{"n_layer": 11, "n_head": 7, "n_kv_head": 7, "activation": "gelu", "norm": "layernorm", "norm_place": "pre", "init": "normal", "lr": 0.0036, "decay_fraction": 0.938, "final_lr_fraction": 0.0, "dataset": "wikipedia_en"}
Each number is 500 + 50 x the weight over the matrix's rms, rounded and kept within 0 to 999. Layers, rows and columns count from 0. Numbers have three digits each.

# layer 8 MLP up, 2688x448, rms 0.0822, rows 401-463, columns 224-335
511509534504399460615514522490503497513445501509494472542469410535490492473561410503553400462539431552477502464472437462527573463556496464440490555497504527464497538565494437492469504422545444495526580488502452521420553476426414458476455402490504476503515530538443466474540471545521530516561390525439567489459517563470575480446507550401
509447508543368545529409500475449577528450425549470445512449526514495536459506492551504501472503559526535436551577503422541567502515524459547550525491469576497390526409510598445432527538507587501434493532529567489434541549466437497480505454426450584487508560501525480520564575557476483531496522560566426472393446476497591498470586553486
478428499390504469429511485473630503524491569482528484555522488507524481463512485366570513519492528549504467449496496486432460554473564512464557509518492495565459526455587500542444465489635531522429585584381494484424521563473528461475484464447487647591521505528514521600494453410543458428491498549552481499488464446443508544480524554585
478503488499438512465539601483519512609533469618399495518525506519474500535495474469519449574462425506545538528531524480568588449485437408505508538518458458408535464566545538495606531478388526406577460554482530633479382577464549426535496472526468558529488494531543590501578477467424449522515512524502540461495446457416495568479593546469
450502496569504450582467503448506562554471572474526488496523535478523502422466480445523472490489436545468495452452477519427548498521484458520555612467516514570480484539514528506546529457531529460495510476463570470435568477567437536487506543481514552504436445451592495489431559475491472452633401480519561462524416459553519546541443410562
527397525499442569581470555515492562507383509457484541469510543494476463560496509459544526470526467492471501549438514585532448451506503556487483535463565452570528549443490570457480459501459498474536441595588409505498459553509597562528511527474564426468508433490582475539530498582537512455518481469593543480583460493461517497494511424499
603597536527432498534487503448459482468424526418446556398469496587476491489501504529497471421450523540570570520537578450524515485484434585526422448577564508570492492496461426456445534456529539469499495431510451509501506453537526499463500360469489498416554476525510444522572540390521507472437496529539454494538517458516510570426481523543
465510569524430550507481549460543510503542469612463460509467457513499473421420465495521489499440596509455520464606461488434534435431453421497536539494576451520444419509510457509362504428577559477476491503347513488518548509555443530485495428522535425529522494562487531508572500572513541424469541423555597515478518537394594448464587622486
528404464507549454413523398427539437470424545457528504441511548538496534480576446508497512477482507480488398478429535477470479570501536456412532482463515480512453527476475592519515466442526494500485565517461499406492488491528493596483452500515541435555449499439521484439515568464654474590548531471555512425438507481509435588524449453501
426493603554555434544464438517404494452501505515422511526506496460509499554496537560506450500493560501493507432472522586432460473511440581490449497436566517528478487559473478526450506577555493539536526518535434573464462444500560472520543454567558556460540484427394477500402482545475441521501523552536505493519584462426465467476494422495
558481540441516561382418433478474518526482455472407433385475475505511434546464399480467563528469423504403537497517539440471539484516448613508518586426460565513433451514369393472557461452584509441538509470463469447586494586472573547364474399519512507433562489506447497564575536485516542431580506495522479530528568448495500575455555491444
493464438489565462572458584572469403534534532460515518548461444477525523545489474534471385521455556475499543519552485497535426394485467463468466496546483536484547537491524476529497495535585449589458538606522503478481561412579472482531557489465474501532476475559550476510619420442471526438541561523493527503480535492467526465478518490510
508574499521553442546467467415532483517476488406451413439497476490515551585568504552483439505469436485576560491506545509406527460428540563435487445527557512560438606568430482572429545559486453476457449464525461497464518505428495513451443430485458588544484494443512483549528494507545438454525505448437458460449528535461515563532491463472
472520549505522538474501458542575387460520522492495564465539531473414431544477486502570513567493537545543538536552422516418501438459478535426503628561533510465558470469528495473516459541518474510459445529509489416394557588495532488429462509444534428420466314569582517455478537529609472527464511607461493411464468508531562532592443546568
399558590476546567539529553470510446531564580501492460443434471525570474653491508522505441512516513540532564485602491451592483506428605534509500576507506578491434488464493582470458499415457518428508464471523507455503377501603484610471461521418496431459506640400564578578536413561594490490575460527511385498553557495404513533505463480481
522525524451486441442471377484494423483505450542488469487513611522521569519543553505492423520543485471449455552525483452443547426490529399519502497440521467512440474599483573419493490403608506539502447435463543494487473459523522549423524497467533494544513534538461475465588450526468510601473493529472480456467512488457441453526479520504
506454416512472521459492441515353531528525359541574401518479491484473487451447506517572493511461496444486577613451539498571549500529492486519434545485480524466487519410429441488523495574430602572520432504487456400487617475490448575553506559469443488547526608450476572480408480614570574491548486501486516573464523521449503521553517501435
514536533535548475537497426467479541521529409449538440484492548483472401573532465560487517500505489467452483460472504456498457502477450450510527537444535652513461441463546500445557458564486489561563591453453452595577515508445502496502474472509477485562457523516463555447531473516591498520598406490490446520529467511489510590443525518444
430488498566601503425473505553489497533518489466473536452504445503481499507409561484447482452499386474532413488419580553472505551499476564491555555514569402438546479609644555548532450421525512424448412544434417485453461489534400514568535439545563563519560530528494471508446532442548526405537499587512460585511537542484545521525525463518
435633430528553505461493494493483551550476465553468502405527518537461609530533463469565432540584500475458535509462483559490460528490515467570491563489467505464548496571484458533509473499542508555517525546450502536506535532524423446515492516488438510457548571496386485498502597468474458456530407544462523472548520526496522454619477460542
541484512481434561542474476431505429440529492446454533503431553447519545455403505535461565506571589449526479564473469415450534453535555471556445506609516498671524455491443500455503433402480560484485487429516551452475363491456481579464535433471517456410537479457524503554520525582508485543575540457502597453489567461515438576417500496438
517517598431569538430610450562467482585408517480482498509415482575479584501483519537455481478504508533517589458483562556556518499551520468441525457542511445471507499532543534533506450466456535462502543524489450584423488539501524560415492506476543486440496553568481466543488542419459430494422614506522446477603501501524578449524533562483
463464640400549461505463569490480455477497520511531517492503516480475468459501526477442529458507542522474560443427471502495530507433502475420464535579567472482537489542545448470437503488504591495431427423516561475571581630482529599438551457502434511498508597545534519497387456544563485588505540472494529470460526394480530473453482465506
505465432539467535538339549540553495398386632440433443467453485513537572379538527529556528470417524488449520529440472537494496488478507448438424499578462474500543376490482418514496593494395466538500560533461555481508483563494465462474475524567555483486527505614564504415548495532500588573601463398521514488595515553411497520494516531553
486529498439536538554428514474530433541538493423503519602598504449674545538500518405508390554419444475445485541454507535472586460482518634534556546420551494484496395504528473389444463647565442505433504571599477463573528469487421435519488527492542504467504494562519588528466381529523506558508547495514428543443457628507526549457382549425
503501530457566497502482490584502521467532583495507498487474512538462530463461470475532469476460493463495457552449531476380501506459541509606589499489564516574476487522561458450529514488456473610476471407458503514558432426563530487558568437484469469464545428570467585582510498563447514506411512583483536503571472474467480466541556585511
464585508489582487479545440516476532447567552504442554598520474540512504485532533526411488499453521480539574440532508539491562494512555544490455511484474538497464455434524516467558515460568535503410607548483496547482414503475510558476492468482498475506506451448581504479520458523472439479533488487504486515466381493505519444514501560396
566506528492556518475529506564511502508586544493480517465552443486463605525527588507503471387506528437461485332508534474421450529440444518616491505449501480477527578444656459471481465473522341471465548439628554483625508485514463603470556504552508492515638584471521458597469528483479502392516575484567593512503540503467416435439437507471
453582357528488522460533446503575515479532473462486523615490537597505506462451488533551425525539507471532485546525454546466442522520446554484412445504556522549471477412560493559459485436564494555502503529514538485538493586483622430546488503515502619535503482478463526558450425504544547539462596437547493502615509433438464521473447472419
560473513476483582538437482559514546550545576544488485514537476441439471445572460531402480612524449484525485531512511421393502546529423479457425431586565406580523380585517583360389485523534408478568477422499562383482452591536612503536462500498469512491564442572513493571532451561491476617481572523596418567470531504517524456524467472516
463541546509470466449472489584573494528504475478537492451537615544527529477464520563473508493492480544456512487498563440409528414544511594514449428515519528461563498456534525491496461533571517533440566501525452441497482482510465501541549492531473574481588464526533445448513460526453484531600494424481486523599579472496518513510441384529
539478466542450542535528464471523539469491505516473451516533505550540426594416587479511554505457516427488551474457572475440495451490442391414499446462524501577461479394432524440389431471581520495502507455470677498500596465467462475510508395593549481477466618519318498486522501466463499464437511494543422448470493469510481642513537467444
520484458394583468431488537528500466500540451511446478571552538493518535447622611501422496473573491503390444482470470534488654460461563511487501530490486546678502533513471578479517578573543552488571512467464519528565483535447565368507441499448446545538499482489440463553538473479426499524540489580441429530504445557482491543484443472598
506463437507542589405489401464523372465484462409416489407445545442490499479450483550472576528575437551529343493455505522546490466535372499551548551433460531496498481486456557456538427531492536576432437580545458470435510520559514428476560508536461485492460459589521467506524572544483488522517427506669550500494429487482529446604546604527
470540443510482381436503529420521476474485451508452439434493564527460543487549496497435521511475442542562403514532548549591524477506548530471497507508496441495466558536473564491476526500472565430496463544579458507464500452504497482425529482428425483559471421494527437518454515503514505476484476533534557471546485418536540517531491444547
587498506394540499507439540456590586498500446407526494542476486581506612541505509449509491562416532541486527560518436472522548540447422498411497483462423544491527489428460528532471506489523494472491527547440506377549435440531494516412533450409424454486520561531496528510566464476458493480516488502547492549535556515551441534548501476474
481486539616489451516466524528491529528495523504498502492513493469465465544496559518431504478498445519457400523456488501503453446475458527534507575495476489554508466445583523483585504482430468398422502504510435480521524539494460642605423516464496510423570415488561533479445453467538496473535556615528578441503395531465449470521509492551
461463395534523483508499522520560413433406545463465525503543536410483518533527569468589511562532424537393455592540477444465477593538445566534492462538455483531611533421595499472403448461503585474547389486511579459520502549504570622517530467417498489556460507570472513490502545575445431540402501522471429452588420544423496513527509479403
493533413469537548452563424464476467501532499523496482526526413474544547537474498504571489445506488472494513524550509486538480542478535546434515438548447424498425436496468479551584531559431534519508493531541452550508659461455602541514472482389440497562472472470478458502539500456497526483559573553418488522534512440512472529535487450450
426471601538500447499537528464561480436488537522504489469457462451500496487500498530520511547455504559586417548484514459463545547516523482469500530501532553437554557446536458458521434459399452416545487528434525514417560519505432454484524550546518546511473515559485522491470506435528528513519470491486579522472565486471518547469569411383
526600456537523376527557508431531535485440532496432458494408508497526585474444467618511508557557431416479500488574483548553542543519456515468523542462443483525521511563523465441469521564472602409453454532474526530474550527602473425503482498511474504476456493533460594513446463485525605561511534455517441429436534521505536463549497506458
523449440540482492491509460486565554395468528443472540418525516490464484486549421553526563491553543455556506420491563442436486429465557498488487505454533455526542555575597521458398574514563432466516490563482532580495462449458546635493524485593477544444402526530480578478559511559478475585562456499489471523546516526400600501589520441519
506447532503572519540468468537491517493548458525480475490600477559551557519415401536496521420441539562553450509441441474465538570516476454577491478455561544431490440491477489461400493457606530468445485470464486470500456560472542513485530418528504523515545530509530447616501574415436477482466561495444485472510461535474587478509463480526
516460518495491483480462489533470580454543497410425500488502443455477558499509517569570576454458500477549454520536487508467487508526554462549565501472459484479410466508578451523503472385561523475464530465491457472522523465481511454540555492507511494498455550551524458548413496495510517518436435481470557509516462524559478500495531455476
575559564524487460454526502530496488396544485586494447449478426545570535457538424441349520493435476484455455501546482484533497511510486505488533528478513508492569619502550518499458455481459512572446461406474487488459515549457476571552480568491495437549552569577588503461471527521548566504492459497517456420511496438461410406514549569541
477525539449482533432572501533475456378486405552365503416462497556587557497465561439642526643430468510519599510496509516478546470495453594475546456479547537380438443465499451526514470486504568568455557536547492553459498547541441586601479521538523482552500421533548611453533474584525488524555551519589528472416474492465549530557441537387
358452450536407547506485481506437497459525526492441560396467606562564452454461384482578452541536449468551431417582558484502488577536584553453460557476487435566502478371541483470483578574548485471519514557589518408537556526549462464649482466438515581466507441501584430418464534477500542457447522444486481518521452464518522592491415398526
467451576477535492473540453517449554491505520537508583560498557619517510497604477483515526513451500550442579526522454474498511409512477489597584457535488476496559419510474581451458556521514540473435431563487587520449571441486514547593477503544496501471476521537605465474555487491432542523458590455549522559481552430499563473591513563438
437494544526550521535485448477538421472514551555473523459531450442450469519507521513489464508568520537498525467531607509474463498434494401472545595509470407548550514485458509543425435508449488465456482567482529472568532565479427489420554522537607479554483508498356377465531516492430508494578487550462589433468475445513597472455479456548
516441463628491482550413523351511553538543696339282423553567512549389532581531473499512385613620448425489542564473564600490400552486532483551436488530556490513555563472440522379473479565415359471439488444377437501407597455557539696621588489459549586613392528634444444578525484409476565409616423541535569520518487426485736495386448448537
494479513514489509467492454466540522467432482508513470525439504520469480476406472452485531508439565469594376547510464550427420568391517653555437473571543427612502499511503436489495553467578419521489569554545695482452523513506524478451532474429541610514448456493523505445545433501458612529471590426561510596530505559547510468556364519462
559427494517521616602526458559601533491517451506425577488427551555533472423505477452441518447505507453474505519406494474452530505558551440622409413434586600554460436441510548445552461500605552462591524416460429545562495498467539445454450527479514586411501552533583514520531460473568520468465499535515379501608491466572467490564543380587
533476487450576578501475493463485468466470514501504479490548526524526477503474491491533507546579489476440570469459537488475516537518426494488447504551427457577495482459582450534451486467542488585400488564549404522523476465432482380433493488577502492554503476448521490477426539513470517550569540497515457506515509492510508557445488465547
520435507528498563546484476454389457548418480428465559464425487444494534474514420489525468506417471523461451534385467533486505499498434511420459491538492535587525330460535497454543547477487499473536506521436452507453493464538490456537419463495490530462535531518523521478556450474608540567473474527463492496476486532528479462455539613446
385521532514461473498510524469457507422498469451455515454438440563530561442518437429558452495526374532419440523490513497491418467499436534399476570503434475554473527596476496498459415525584415462585514396492426515406517457469532503407488513511481486432511479477473524496558528492479437439573528542476532534521453429595536481528568455489
482612467485493510485500552566471463488527513421553477457503461549485495594539596471540479435551548421493502577496439481510428427447455421520617521484461460546489466508485461474506572482482513492484506425511568410500457494528523504410423533602533472520496483567505499542528468435505440460593410519515509439536544488415448493579524520535
494521442474471437578438537511471457501478508452459528426450525397584512536576451499487415422492414465410483499532448519605550521497529450580457560597454540590464572488551439520483461411438539554566444568477501549467552514543535460543439497498566463547519528433454521519535475547570600471499540506456568560494508456486621503475503435450
557452532552522524398473532498433487469467561458508459524478389509476491579518471519521501555454488571557518464525506507426469465534538537557443455454475488437499470484449540505520654443569366485504532487493598535499495480572449466430530491460607586516530389504527597519539428497457531440438427495528544565582516498431464610469457470471
526447497465547496594577457480392431489436512418535487591576508509509497518496567468566439479391370475494560543411498420362554529538489415468479549588497468468495601462505530596541460555445596442430521534560424450486492567403561530484437409537527472602489479457437492470439411464519503483468519423455482406472441448470413380566543479523
407431461567485550497519547421480506472522433405501596505504492584486494500528535441557558526603478447448471474530610543560455521530661478442550522464550509426562470517503497380570416506450423539527501479544450644568428462451538609423423469433548572443578601554472476474575508563596559567595401460460469382469586498463452565533431536447
479515469456612533493498475479481483506538511468560449538527467439462533468478492437471554469443497562475578520523427471456525478472443633538510496453429557415441517542467501496468517503455413479561549490484427435479483486551517501476584546483544425530560442529550474526396574457491553469470564509560455512591533499501482540543522512511
450505514405540580455502613500534479532516529453509457528479590464503551393517527440468516375476539484486490511459490486466482495499484434494473495533520515438432554412501421505450501443464533574473500515468467464538556531513525552576562495397405472565474506477500564521562549577507500483539538513418488516546548493523487517573531535497
541489454462479533419510556428432503542445437518499547501337511470497599506461534430439409524491639492488457515468462503464436482516514501559432421444459542524437531530449473465537530428513506425547499551400455562466552439438510502456545444489540495482561530563558426586472539555505557558448521503470487529419530393568369440470519496530
# layer 8 MLP down (transposed), 2688x448, rms 0.0917, rows 401-462, columns 224-335
477520475460581574539512506521502454481461477466427473466463460514499401559600600523525528488469512488548521464559552484464518523561407524541569508495473484575500412416552559512496547555447436533489463548545512484536520444573515468526522518422555602490568539524566520498567522556510471548523481435519522497475619497604528521537525565512
537568519514479416494548556462556506495535541455527525587526479307494454558545532509560450460567525529509505474482529523482450487378486500496522491513544432509478546492457483480498499541470565466442517436526453510558507529496560505402471473543481457487440458513422535468494482429503415546466577524515496448546499457515469413476464422531
395446485522467484456458505552515540508475512472554456574522500447591498479488581574565540586527569496480506396446463485561459560511528496580525504391498469506511491511506553605611397484537490425558507494539584571552556420536491521414596516633420512450524496505537472474575437547497519554499477528557440533497526544481523447468487540514
478548548443483486519522521480560537560585525459449478419538444590423509438522479469542467638515533521571466489553530494493503617587563551537547552418467504542519538520498557451532461409559446557511465572526585628492448461535506429618429551479443505436517537496459594444510583525503451557518434554528485544482444487414597480518487507461
543499532517436524445448404593443564518443435569518548478485426632550494498531535507461599615474489458533585518510529456471507534554458484458513408448382469556541546470519557596543401507505535579483563516687445467477456446453482467607473518501587361444583512469476454497579524483515495423544540521460527525453525528535465452502516487519
472546530450517446457421477522524412420564579535480471589503542553559539491521508547517487469494547533511508483524518453452565462534497478504491457504546498475545500659501492497459500432483579593523526501458455475473594488528495442558509586529419512544408556510345568440529614438543550489583501475467448456532625551537558531495561565541
397513474481501619448490540522511488404480609450505434477507515447475603478491528577511448568578522490422542491421463529374491521468552441449563489533475496565562571549520524409503480492520532499568555513500537480601457572475414440498541568400460529517482588448487536524598554506481446452446485536491527553522426510516580531562677490446
437503506484477502530505483542483588526539614559566440482449394492527535524511473496587649423491503496538585479476489441390404547474600465475532589555519404551483553533459507554512540429411510556524439418667491507455528477485546552550524474471495496432569384491537431406451516454581484491533568551563564552425515566511505512500468472480
513543608496435531575438608584441587482539488520570555506530474511565501536443529528423504537544530499486522510601430492551486475550452555522475550617481466456535432526484468449506544490442531490449459473584504550469524504469485482568507536444476568527545496531509541588508375593434522548492474492471495561518526502525519487528526520524
511458543579585542518493497481548506590461566512560510510476429540548543542480470577525484564489535602468387500440489445497389493503481470429487500488503499458582438514552467477551468503545474509498456575480542520596541491530624575529502615403457467550536584477500555459587516488561423578513531538465529469388480496549453556513491505554
646479422569644492569604517575502517522511366568508492531522397603462495577460557446474469524537471574561525482543496461496551479471490600444527520569463413445438487470477502454559527554460480391580495522452540518455519575487440433612413482502472443562486477493537495490568539514511527558519637501524489490496452499499541480453487448515
491465563513487515545570501542513567476477450491461516554489457551496426480535558463504457480550467549569405531592555522442521502542522496593575485606504497580513489503529486408526545450444479528480487426471493582495512529511488597450454557504518524518594521517411445563521516455478472510495507482525550489486566405441484499487464470540
532439495441485451538586537525548607531484479442529485565489468507496481474465484572559528546506453478461484611487455465550494480509569532540506522540480510508469511541428625578597552470588582569535492468486456548589552509450485483445512471581455488469363545511516610510447464511539496412453466536496480483520454560408522530463516518487
482561559510473500586546514455504516558625513467464503454466490551514514474510489607523454565515495563484495460499544563474452480519474464560532468445524506579511471506605450582541486489530585442494550524570556497543503471537575529569430578552535583493508548516511535529569553634482460480504498461539544601534550432533515465388542524492
490493579517506528506433520516525599589513459507454567502481477412515568525466425475484451380463545544499514444473429487489460525507443547608367457500593529556465570498446549384578539492472523419527576490538486534480475519466432484464444510560539569497513505544469549531515570498378566593622471534475557472511553458429506598483496530599
478477467446519532537493540465530543599451581452639644515476456554465516480477545444515545547475574465519428470538493433491438538457453497461587531475523477516535584502486516470464551511467552517404513594481491573495601527516502567525512433510496537437511548550509566511476536357571511447430404523474483470562422448516417495512551351440
529482475430476527553497445454511374382425504525640563661584435548529488452559450519514395520511479408569445455462493635527434492533480568603523614578496486501479486480580463507501534489520533586491533421554470530451416527577576454499523468553538601514476477576519473554524489548463511564549601475484537537468468542609476416555463603422
478516502459483511527502537468444592506533544457516488493575485536538534538470487527469493575470524574496485567552605513452481542522522558562546466571489453571538515492478580574468439464477474601552558519469466604573559465503459465577498547437600447491481511490565515500518556494502465528485509502482559443501591499526563483469496445475
447517528560488502479522532437464570542408430454546438457498561479501523549533432552480466536453412406545607507558557520598534568549513379539460462594571533504428484478450475490427513535533516505527501611549496467421460539456563523397517509445471455634485579487513587488532508509574466515624545527534552481534563512506491489479513488436
492471477437462552561562499498551495500488489472622523640455525448552462482516603552420514481574483514558404478558491530559563558581431466538490507486512398547451467518526477575543530511417620507602456522587535471488547529512539551448558520453497494570530425623520485474479536545527603523473515446518475531473412489528523566478540462509
570471517573561522491493556516489587614579534497518570493541467545484499467425454585483491505430570502482538460457477540510461466508516477524513525497507558454480581546543501544510426534501495493457501426538450545645587494512564524547428478483397503503526507563457565507534502470486496566484387497531497481543383576500514431565434505454
441565482545524463552501533582467469492567591484540523536486476553545448455474586549537491517463555535482457499547511552507452438522490460424515477528467390521523583497503460509558592565509471601549509512491428487486466523461484447591389484619471485537525547559447500533512599523538570486513420447523514451470545496479525558478559433528
520470510460438394511467502427474550525515544600489490553495510554498497498454487493449374473480532406469452455478554540383522466508500573561557550540551529595437529572504466524606444574511435490517503576496448528460449449448505488466573428514611498566473426497531505559566426442466497499454519544520604474478521486504405549544577575458
516502480463523469590608424451542515432534471538539532474461511419434392486511444542533487526475593495426440497565455508516459483511514591555528487549515509488458485511567619531452473531527442495513513495472497597507516575438464468418454555481538588566478480430558467522524539570499435566507521565582508576513420546444512467532546588473
527559527445530452484482541614476545562491606521530440570547520472755545483430551564482510437499526537472480511555464510486526517529514456546511561540493467561584549550533512545475559505629580653508486550533551581488443509500522503528513532381580511470480505492475569447536434515480485523518537519538541579542535628387466512550540553564
482549519500587592546579507459497568595541566452528429571520476435477490489408468436516530503457526588418479525495504488526473530544517542542481523513371557394444530462477497516499445503555508499472407558497496582501518557479513470489454423456513484467463525515543465428615494454506481574490556536576538450523474514521511549589512488450
551446519470412473540466518491543521493506492558570480506481521513525485510505485489519556461548545452501561514569475485513431493540544484500516503484501404482439497491501504412560539448484430526557518437581541508516593497486552500464538522471532472580488542524484484534522516486524613553537442454440504499473543493479530500545444443565
666475409431459484498592543470533457609585585454545524458475461381481493453497435595511489524486467499475458513411533471535591502479461507464525500491588538410467499487477456418490448447538531474476474471519432492490559480414556508563501521475478461424434527523557432444481509509505515606421535441398443535446431407497544507570469450503
521473611444386514533550547591519445489541532557552519478556451478504442496451566511459537506551499473509490544499519530472393523506519501473593583581457592494584519477476512567615482468479573414516473476495520448539567431554558506517487418570530439468467514585452501516491518449373497454508506510460475445508454517539519453483446560513
487502518589529500509578592512480559436523584452510602507495419394507470447488509629534448514501467534547394399537462472595534474546523540526560554502451601472471508476558440539542562455510448424479524570459505518494526493426514531454452484513634477503465495481471502557417457446466504497480545406497531484427480460558492641524547474422
473483539466542446529569547519550587554573430519590497548511497520519590482419484419519368545523492519457479560618516508497506512538537521547471545525464486498397531453484537512555606523594522519566565502568482564582470567466524523556532534547524462490578502487447509522451540510520550591462503487552486505536512474472444501508545494489
421566525503622461487511536554482469508489532516520484483600522400583562507426546526452467474489380470489590494499330498499510572448563390487483442400442655461564458528420440579506566456568452566479527637579473510509399479481487543514584469508466510446589546531491567519553437488461504537450438500525521603442494507512450497589504389554
529554501564595579600495438465491610496538559563521557561544532445536468570514449553443531502428477459568474610490561567547423531457533463468482523505541482509572531445506494443547477460423478489546503478539557511484547509534504548524508607425567585393519566491472498477524465480533563466519516527511479486558561435427462464537447440537
464505530483476631501492448539458452513528553555411494506519465506583468432551440477492527608561506459549590471568494506566427485481540387474541576541559440510512452464506496496554490546538543535512556454521478566545533481502502513493517484440519417446478460514456541465546540521510468527543523523493571522545520487453513494469482525521
629472444567537495583503494518528473453625571398529499518529473409545500439530509450462476545435418465451567459497473478427518545495553559592400542531542543447440453499478575525571507495486529580512500570491523436594469553552435446448468436547524549548524547474497564466476479424486488545478528379465515527481592525550480553519569577522
500547495580549605489497438501479463493516444573479511411566538507526461530533491579553522481557497453498532490543550478450484548535500500463530485465538574522538500538550472481519467558453504467507509510436471590414533540518517456497482534457500488499492522507527527530454482479514566531434502518552496534567449505446535587394502524549
538561545457516534540562462529596467525476504502404506460440492513543513447447517519528508495514488509533615460500452527513566474541578472532433471510479584527486516486380462547517515510572485541566542502445533530527513485530564375440506495467544491485440502413451524535496492540544495556493495397542434495424540537510603491547455480468
500552514528408523516490472519426500548409465456495517418436490535483557444405593482515455502529517552568576481527482464545550430517467471493550527478495453464480385596558505516550541503418510632519567532502492566531531489451547475537407443474499510588639565437602410507477470542503522411497488537495554496415539561589481587445482417571
527551426533573459440436544566454544449559475443582442472459487571480587458473619486511500508452417600518528594458446450444497463515505621456506579491514520531548476632467413504485459448500565518537488505551470470513471504495406468502557430488507427464508510534567446535453497500479511391562479528466540467416544549467588477437493526511
549528477494586591554497480517495423523507530407504615476450546448536553478502513588480408424400560560480492478499480609520576510477459602438549618454515542497453484531482495511400510445457535426476481501486530475480507647418559587450444550486414510549464484546419541563565504516536430485536435562470436560552487487526527475510499577593
512442411521500550513460401495589541530498533455518502504584543494451449522624559555512518555523552596513528447472532491453521509512541520444573523564442496552575416553497511572453552516515403508491537509515465520526418511486475466561462500520528489415503453504437452459521451517430549482492525571569531471446475524564494507530503542472
517626510531533498508396572480453522468581488461484518477557528577418483542436600467560464528560487584457466581481427542439553607529459509416434446457509595427467575435449498483438487505492589510408467494549489470472537424568507398496465557547458420439506505431575528494520551489481459433418532493539575509514485478588419442523452549506
477539445442416543529462498505530455591517601559595498543445455466458482474512505428574481605507460506500585472555486514502544569493461517399621461499534489578551476507532589528543486513470419506519520571580557469543522574532556522509494563421522452527514458579491463409554449552631550443462542579562591535511585435576560528390532565479
500500542470542494488541535505502524488505467621513571497523552494560520571442509431518385501556518619537469460518495552582547575513493572442434485442493531494463517545483482452494499569441593500531545519478554571507465518568500433513456530433468495510558399502604490484506470494549553473487488451491458534456417555487543515570474471416
512546427477552526452490521492554505459547519379509474536593484480467439483556590546520471480546469472472604464450444541469473524391516514490387631518489582507503425504429501580465562544520517499485530520549420545526528502493531552496546489577467502508481560509507548519537475462470501535526474459535482510503511520505610586505467465601
512427460533556563506517523450526459610461444437477427485436565503523525579509430505449536578575471573491565461484576619543468474452518524491454507540420473459560465419333425574494469546481436550493427527512467402522557518499489515459501498523504525470527521515548459499424440494459580517479459551485444537499531538518465558537409428458
544501544535508541529540518556593502505499459475483490427542492474526479502433485535511533490548523496454569604443577534473490513506515452431360494530581503569549533513521620480483454471460577657528488414535512501536494387542524529465523498589513499563471557513486489526517463623550391575545482469567497485538594426450511483484485563493
495370556454518537607494505536556540435506525413477510511504494435565509441483545523503408598560449611569462487513555484503581523527511511498569529516538585483457498426562452537504448531490432550476488515523520578445584561518623549531530552446427516513444456561523481531472487520455538495558536550497530521509542557588467530451510493510
568466452492472509461488544538473538538470517562486507479545555498524521479457504516475587529483541492543455499468464536566555504567556555543506467511557545463541507499581492504483511508519522454572474549537561482490475434456511536456451544407524489468480487431535533525510494496555459484410548581470449545552476559418470472457545577498
498504564447561523496499494489565541518433560541394488479451367638431524538472497509593501585516525543513510568466548498515462473435472412564508486381511469355564440414486466469426430599401450546559584525465414449443381458618451506446412608432528594487634519552476468498557495522509472416450485548520490402501427573511540473569471455532
470540445428467544418515537516447610482502490485426430485478443543460487598605629522469457568519446469457517528504451494604531523470461405430554428449536484514508565565584463578527548444474478468520526476443420556495421427517549528522515548499526511576526520483487495503512468508511548537563551595502424481507482468442530478475543603487
506577474484490441540532446514486519474540470504481504499489438509421555553514539567533513472517556443558419606472503542542540633443493426448619509478478489459479437558569571566516552515587469538542503481421552434487412478519442512518519499454500327575487411383493563593433597521509453446460491618561498536441485480487476489486449550493
436512441509429459462484491509408506463458406531396509484457468422460471446451458488448535417416437499474432472457402481506440409453562446501510462453475518405506515492450454425504478490415453376520441383433510441447479501444454534519455451484459506382440474477461500454521410393491456441393412430455490474463461492508455432547425528435
557536532578532443540546521599574523529488479486467467564398495547544460447565444439559482513524517482501526503501519385501488434511505541454489513502544541453412432462386537484575463490530587572495439447529472574584598557437482539383488473557421442575513507413517506438570588508518498515551463451493438499518535427474586604511509493475
543491573524598542536559465514441491447614444462423516495513530544498428549513602475505462523549545537505490493522572496510553520560402392585446576537474423509455530488503464459546385490497456511467481546487492542522544628441432485515466484456474424417434488432466514504468657483439522555561689416514457563611463580527560484524427463596
573496501506445558521380525542500534466543558487508565526471519484464450417516469513572500519510512516464448537518504569365595547557480496539465475588508569502487567502554532605522513396501498508516463531583514506448535600500507492517552480463546570603511485551472484482493585588501448484570490589461475605497459470479504480576545551472
481537583518430523613476488410448497445479471527553518522494485529405449401479454613472554601464528439543506547464497441495490526464592564474546520492567558435544486491484528482513462496564518469522571542481474437553465485529499522444499488507488518456517492506482430586477530481558438436473564498464473520513538500368540529451478467597
501455518535512521447452511572518475518523448494490585537468579531552469543515458413463561414476523564412419520536552458478477483513614550482448470551422459413583434530477410463490569529423528399555504471556438472495567506444437611580491465609516537453506520495463528579507616497549564517423536486484515518511509482606492534483564539441
560502377538625499436481496493385435606474582541521535559543523479463512513602532430625407523406600547601377436470508476317531566504466453516466575529486632443486538414612511610520571406522540542419573499536523516513454511463583636448533550346439521476452586326384594418552485488582358489470498490489511503440468478460433460528506563461
527408512613479397525502495585523545455540574513488453529540505556527473545462530545523437532409452473616520520505460407396537492490429453477458423492500615468610522510510541478532591467474537518508485459462486482484498534552504435571555575614481477569517507506488583522606530548505449476528575443452560503595436578447493471380572515535
470489481531471574530515444487522466529433537493538489424514573464610580580462504587575577441622510418483482536429479499555528629508566493432521425476505469546523434476522516504527532507453522537502423482536578492608494535499479478525556559533464543561517511586520487523554479524588473478441492613535472431477521542573568515549467567552
553574446543541392520528462536478548521540466542450511530477442526460534570420500544526507542486470469465502575445503460488465503478547488566503506466514497527513494562462504461424547608534477432503430502459514497515478505476516499445510558535565499498473476570549520497438548385537483498451493477496464496449459514508511470526530516485